From a checkpoint of a small transformer trained on Wikipedia: LayerNorm before each block, 997M tokens.
Each number is 128 + 24 x the weight over the matrix's rms, rounded and kept within 0 to 255. Layers, rows and columns count from 0. Numbers have three digits each.

# v: layer 3 attention value, 768x768, rms 0.0228, rows 131-177, columns 704-767
# o: layer 3 attention output (transposed), 768x768, rms 0.0283, rows 131-176, columns 704-767
v131:119131141115049193105157100129128123136107141145129151160145141128126111128116113164124102135125105129169108161153163159148113091145172158099135149114122096153165093172111180141136107114174132
o131:164144165130134060158080159135150106143136164123170112124153140152122138143114108144159078134173125196074123111124145106116116128153137133144098119134148220114120143058126135199114110132082167
v132:138153109147101103136101140125111112160137099157138131177126140079168191114125175106143105124124117087181139118108102110144110100092116121091129105114088148124108124144141163130196094098155134
o132:102136116121110146127118095136161103094135139112118104102125125141109109099133148124146111168061099165095120166156134139110146154098128111101093157087103074131144065151119092110099143113139158
v133:147096158148108118114138151090154127132132126155121165170169172129138159086126120173150152120120147140089168079165117107158097183089070125135095145118133116129116170093156072114118162118109135
o133:152167099169100120110050112156068118148146111157116114123069109126114130086127161134138112091090165087147074164117140127118168091154165092121152083136141146098112095199125191156139134126177122
v134:150119097126118140156119120072102133153125133126114169141143161099097119111177180115142095149135167072138094122141137098161091186116133149120109073113116117110090124137149138138119133073109126
o134:103129171144124108132138117124156115131143148142113071166106113133131183132123083137144131108125122186094119144130124148151125101078175121127140120124140194132178120139050157088105112149127104
v135:129125127104166174096201106113110141134105154135145137179116182137105119166135092131088144159120152128150144153105102140125093147170107132122154116142132087160121111151059120112092121101122115
o135:145175150130073064114033122127158097121111139061081074122198117150137156113086116127130138111213124115112106136136189178123115092184147118143121140147123188172132185094143162211134108157118169
v136:117112098053118091152142151137092125090142135109137137168119121122135123120126132158117123149128117136131143125129108127096112148136110131126127164096120155097102117098134132144121130104096130
o136:140134111177139170147121149128173113139109137165118140138100123094126112135146154105144091129080123121120130128129162110127144179106148149115141093122168117133123131187098119140140149146143125
v137:146120103137114166124142131155143126121132126118125134178132161135116147122106119137134089126129137122134106121141154147108116115165120132119104131161103135089082169154129137132042112135095133
o137:137160142111104072158105122108093123142119157157147114076143118130124129141166098110079125118185130183129114133101118093137121088105130173175180121142188145123148156111121134168171142149141159
v138:117120119147157100178099165074126137119153097102098130103125139099120135131160083122071118141132129165084126104157144113102169167152140152121065156124165147110095161079168112114082136129028127
o138:133111124126106154126166119152110140139106135178111146121095105116140116118150124125098133112141117063180151117108090121156133093097117162146162122133077086151133137245120137128124151111169118
v139:131146153119130165135112090121121121180094157128135115136100146094115105129140110170133140159132089129127145134125124115105153149090128108146167099113114119134163093158136135124179147089131113
o139:168087157165111129136134126127160104119136120124155135105139137156136151132103138122173043089112151161142113129121141153087141119138133093141108107113141151127097118118103106188103130096159159
v140:172123145138130156153144134180104125163121098162118104125132137127115110136104177067161138131120127144098122119077132084114108130160135117133130117156157102096138124111139123139139107131161125
o140:088160150107106076108123107124143115086141118038114114128171119127116141112150055208097131129136125067133108135159157171140117081142111128109118141155035144160119090140113159124081113145140141
v141:118128111163151132097166149129108120121119105114130137112166129117132144102101123063093125113123150164151142141149123114116146144125127127114129101144131155143071161112131135121130076115109127
o141:132148121096073098111077100174154144099157137074128092102143143132120134115128106155078087150143117043125111133136122185125122095138116116155121176131093109159140146175183157149127138168172164
v142:119155140123135148110115090133113138150114123127147138134106181149117091152112096169096112160124129106129129151109165180103142125109143131121174093132147098163159092200080155129139140120123123
o142:159096158094091101138110114098149092127147128091135112115183115120143139144114099085148173114194107160110114113101133145134091135166126112150118136118125166146118176052136111176137111107126135
v143:094120146099077131039156098111145122104135178143120095105175149110137119121147102064155122108133154146126129130113151216132109093196102177148126123140173102114131138087120174113107120123148125
o143:151151131129174146203124151150112139111080141059183129121143137126154136097063120203103118166071128143139125100162137062127106124099133106109088172152140176145135157159204144146123131161115124
v144:147147123093148101154094122107140099134129141125124164117097072110111141145159164116161116139132122079133124122126118121122163099091173156136142065121126168134140123188148140123180113153139125
o144:095073135153139173142216131107162146086148085135144137165116164121118105130100139104131153176105090171131141124118123135135115180086094124092110142078110105104150094111080105120105123092090090
v145:142121130115094172106130107095100123154128148150128160157156161105131125116124100167130127131127130120120102133164107112100085136131143132131114134113119105149107095141120116129136159118133117
o145:185136146150117073126098133150139110155150134126175083141112100152126136126120124129163087106148163181115100109121126139139135107116137115140135104126148196098135184091116170171133104120113164
v146:096115093104138120069146090128138134116111142121141148129108120170154103115118124142131135085122158124102080129137127172145123166145107126127122105090113107159164108123081156136121153142101129
o146:176149093119185111143105146134108107146105134141091111142118158133112152130149176113140195125215138127151141155127171125128135142140135100106139121138138158125135199063185122116143096158132094
v147:156144137157166127115125106140127124168116120139106143114160113092115113111143087113161165111123173155116137121142166120117095160169171126150102108121168103141122134105094108126057128137121129
o147:079143120131144094121136141129110179107096139085115109140113098171113139113118146154108205117132150087133099126138090124156112102111106122153149119163135165093142168090183161083158085169117067
v148:110124179127142138118091121090127121092116150142130106184143139100121121117100140156122099162118093094150163141118150119101119097128114139126119104137099163157130120165105128126163158099096130
o148:173149139131118120132144105146216095140158111138172138106149141127118157163161123125178062119135109148107149149129150147105152152131135094150127148118137118124143125122127120141119103096121181
v149:176111155124169096138176147088104128118118135133135116138157142127133141138142162099102121101127149133162156137092118129127130148176095152118130089149182139109133145133108113123120103125096122
o149:102198109118105136128099106136192127080156110053113110117146160075112149129092122104116107176215095082124113142163167143131078116136132077107124160137070104164143139134137163164148146169174142
v150:116159145134154187059173073151129114054074101118134123132131118130146116097119083097049099133127129153215163188132139166116128111193123142117158159127116113152117109171098178115116084147108132
o150:177146114083108092143068117120169080121157179047126098090202164162115140105116126128116083169200084105074106140128168186107122108133134107157097153120110162160163215067172110184139148125133192
v151:080106081165122179107176144151142143118103080135132155127136120184172116111114070117054116119128142123116090167151147158116130096182108102106119174131115088148100144138109182110076092127077127
o151:153160131080108068132097092130121087134128128095098113090100126120117121137176143117100108152222104112121151121082127143149139150090140168129120122115101133147126193115203093138122162163154174
v152:115122133148098187106081133177143121099121058116131127102072118162104142089118092170091095158122160164142120135160126133066128095105139105131105172121119138130103088135131174135093142124059134
o152:136084137096114099127131095109073107169127168180117144112162134144147118138201119121120094098192106093143125128073108143139138131145128161149140110107109095126105171125121118131175110087149184
v153:112117103141050080178116127132142113161141131150110135123123131114138121163126125137200142131130121121094093097145087148127092138100140143116126173090148110124120151090148093131167121145168135
o153:101126124129141149153149149133102171129136129144140143149103132148138106097099156098122139142000137167131096094100078088162149112089110148113126081144160139123103072190073143111109131100096024
v154:112106115181187086146075097124140122117112085158133132122093098104158098148139093075127089171128146090114070133102157151081115092150173125118108106151127142164117143136140182124093090162138138
o154:108127145090153115137204113131148136120128134127064126110135118158107111147187125151102218151170072150153148130129102138160128133093113187149136163100067124142153153105165117095105106124080086
v155:188112170139123099170174151123127127160133128121132189160175133112127164104179139132170130125133173116150153102166119071176150174118073157124126099143139122080147133095126113131116140127113126
o155:089155087170119161096088109126100138120160140149137118129120131122125149111081142088136090086103156134128054108121132131124081120137164051117168108134151136104108095136085148130175137132172107
v156:159071174146123116093125139117140120120131165138139142167165125151136152140107133125136122126131131105098092078163124158142137161118091129131110085136137115105156151110090105135160119151116134
o156:125171080152115100102070132144093128149138089165137107092110154083131131120143138126131128096163127146155121148111175113101104112148114093140138148142138124137084163120166151134150106138174158
v157:165113158074072142166171189107127121155175139116125096127163168138136167124142143163174160112129118139084162106133122098154160146164089136191145199147128127084147179105150055119199146118125123
o157:115168090176095168085074156177118130135084110154171131128093130111148114103105124135115081106056187125126124134148114098105152080111133104092124111140134111117107011205122139123104185114183135
v158:154099122146110095210139145124106124177164155116129145160152110097127134147158176096149134141134105103108153117133137092161162166115086136082153093140119113114165154145120086138098148125123135
o158:055146144128109127096123151138114130091136141138103118128140116135130128118136090110106152099086134150141151116118111116137139103143131126132129142148125131127074071148145146139101107169130096
v159:107130146119193161130114118177114123130130150086121119120112119151135117147121084128094145107127124174107145130103159160095155148135152086162122102124130145141154089133073136116115148138103130
o159:126090096122127131093154135104126142146070147128119144108169104133147120140163125142135212116160152071152160148130158138109103140164105152154146157164169101142110225100185091110153117148136138
v160:099110132114126089112094144136102124109162158146119136109162097094115112114145111107139122123126137147120149105107176153135123072103127146143103120100145159136138165082123150125115098127102134
o160:138176117130149164156141125126113141131106101128139154151097115164119121127123137147105108148129126098181126132175080092178121164146071101110148137147127103109123105148177140121163121151136080
v161:123119151094154087121148145162112131109117148119130118116114102125110115137102093180093150132131097146135164112101127179092156079116104136190135155132159132152132158102115104123122147150103131
o161:140135066146134209116103137108112153143107064170083193106106135124152096122124142091129165114160135093143127135143115084148133152180084111095170098130156083112116101130149111156143122125153107
v162:159138163091115127139146134092099101123131185147138131130172124137122098148118146148172125120133123116145145095121149134123168143093150137145146067128133164099136157134135085127147163130131126
o162:133113122151124155157121137157183144144141099094180138121114160105117110116120100144125121140059128141121101129136147155117111130164091110125114134136094120127129103148138161161116133104136142
v163:143140143166095128135104164123136113152150079155131108108153113118147173109147147067138093133118120098140146136139131105169133065142121131096140126129098146116148122134165172136183067126121135
o163:082147156109126137116152113152138121072156136095106097133153139135125129132130153144116082174070094140127152122134085137128170156091133133134095172109097065141123061118153105053087162093132159
v164:096150132111132167143107143086141144092135108136121106097147119110122106123112222098156123122119115115148189177113160149149099131121164121108191089127152105093138154116153125122130127127175128
o164:162127166111147101142168144166143111093149132063187097141148141121135130123114057161124062180038096110099155127160147133133144108141148159125069146159066152170158074134127134128093164133099125
v165:115141109144149159090111096114129135123128105115150085149094143145132145129117162109120095133129120099147123162118155155128099095120133139107159135133133125117127085157127207127143078101143130
o165:139128153096137115165149110120152124118121167118106108118208147117139154144124108137136146166142084169086152145124131138120118151131151132162086130132141140147154169064129084113132152144121129
v166:135127174109135157113115095154114123153099164132150150154106141145123086123137138156121114153136090139147098130087148182139081103130114105147129081118077129161160109150067152152176145110126135
o166:176115127142168117152134123093154106136131138156117119118152140141133147163127120117189126121190146167114098142145166117129136174161121124113153106131169160100134140040104121153124092131109128
v167:145115134175100144131147126065119125153135110146130083137139137137116174096139197117137112139117126105143176137135062066146070127127101125124144107130093165154093135109141105115197095078136117
o167:160165142116114094131075138152174095114155152105133092143149139120145148160115106156125041145116124144104092125129164156120170089136180114129096175124112125155139086187088151160095156106178183
v168:143196153134184112139136131125087140085133114113118102110108176096139154127135122136094141123126079162186135133124117130114154109144118144131110162162173151154127114145130159127094171135127135
o168:134063128127102156111119125092166128138118145166116128135137146104149122143106118110134064141141154126098128137132125123137108121119127150121126138110153107135168177120049099162145125123118136
v169:141141125113127137142101148162133095104133122107134132116102140132150145114098127174119130145122136139131150155118104106086152084097157123157164161128144155124139151188161146105157142158143120
o169:115095119136116157127171113077154134158131084154161174121163116112121113152165108110160122138115116110130125136092147125130131157152091151133113120115130073131113082104082086149140103098134137
v170:115151102156166192042155076115113124124111124117121117122133154145153142108106108098084108097130146102158076189149142159103116132132139114105161088143105135157179112185107200133132086112115118
o170:158163155093123090145102101131145100132143176053138060105199124118104148116123137109146155182209098161086133143134172154086093089112155097161103154117106148160129188036157085158131138125152189
v171:154133076113092143135091078124127120087132143119130134135143178092127121124109118149113114142128145109161101162145141129116150194128162144089153161146106113142085110197127112139122127142126131
o171:125143183121123085123138146115170090127145172122160089129175151141138146149138074122134106114115118209055109141123153158120083103138141130165104145123154203157145189083079141166149132103105175
v172:154119115076116143123166117186158124129134129139138136092163059142065100088105196104163125090127160125106130137111120127116108136125158124114158126124118083145115104153120173147097101121160124
o172:063161113144158083134148128093092144118126166074118133161147120163136154111161057128122147164106116085123089127141134133126110098136133119137139079142136190107131136058136100098174079143134131
v173:094118109128182160125092113109118115087118131133130133128123115090143137131145072145093110132138128132163151142127170144111185122116207162124150082138111156114138137178158179134126151118148125
o173:154118128136099132164169101153186158139134099133148145096143122127108110123128143134138114113083095135127135139122085133125085150144074159165104180143118101143108114143140071138134118106096157
v174:105142173093085129152154196162160128109107121125130132117098128170123125129129166198188159103131105123079098094149156141161148099126116115170126157113166117049158150088124109145116187145157122
o174:137098093153150164111109134157058151160109069151175138131095136095155134136117143092102118095123171139155115114111099079116129164119131115105137068129122093101082071136129129114126163122136115
v175:137158127140162083182092131147103128107162130096114122117087103100125134173138096087095124133128107148171141147064153156108166079107168111087131119131131148147103103172134168131094099146093140
o175:099082140106115122131179125101162146092105133124078131122169121165131078155140117120104187174138079091143137140145109115149089167141079172154115169121114088136142202096127092119144111125098109
v176:176147157141131106144122143136141124149140101115138144171138112108080167090143160119122119161125159144132105108135121101162125162173066143137103138153106170110086148120136093119116133133055130
o176:124151112120109118097104138093096099087134154141096104110132154137148149119131096091101119080186136126118125140135114131135134098130147103139173138108151100107166143127106177160150115167175107
v177:129139150130199105140120129146129117070120115124138092131120143135122146139105096140095142158121101162159178122082088105118140117144119124121146164178132153142079163141127086116092123169124119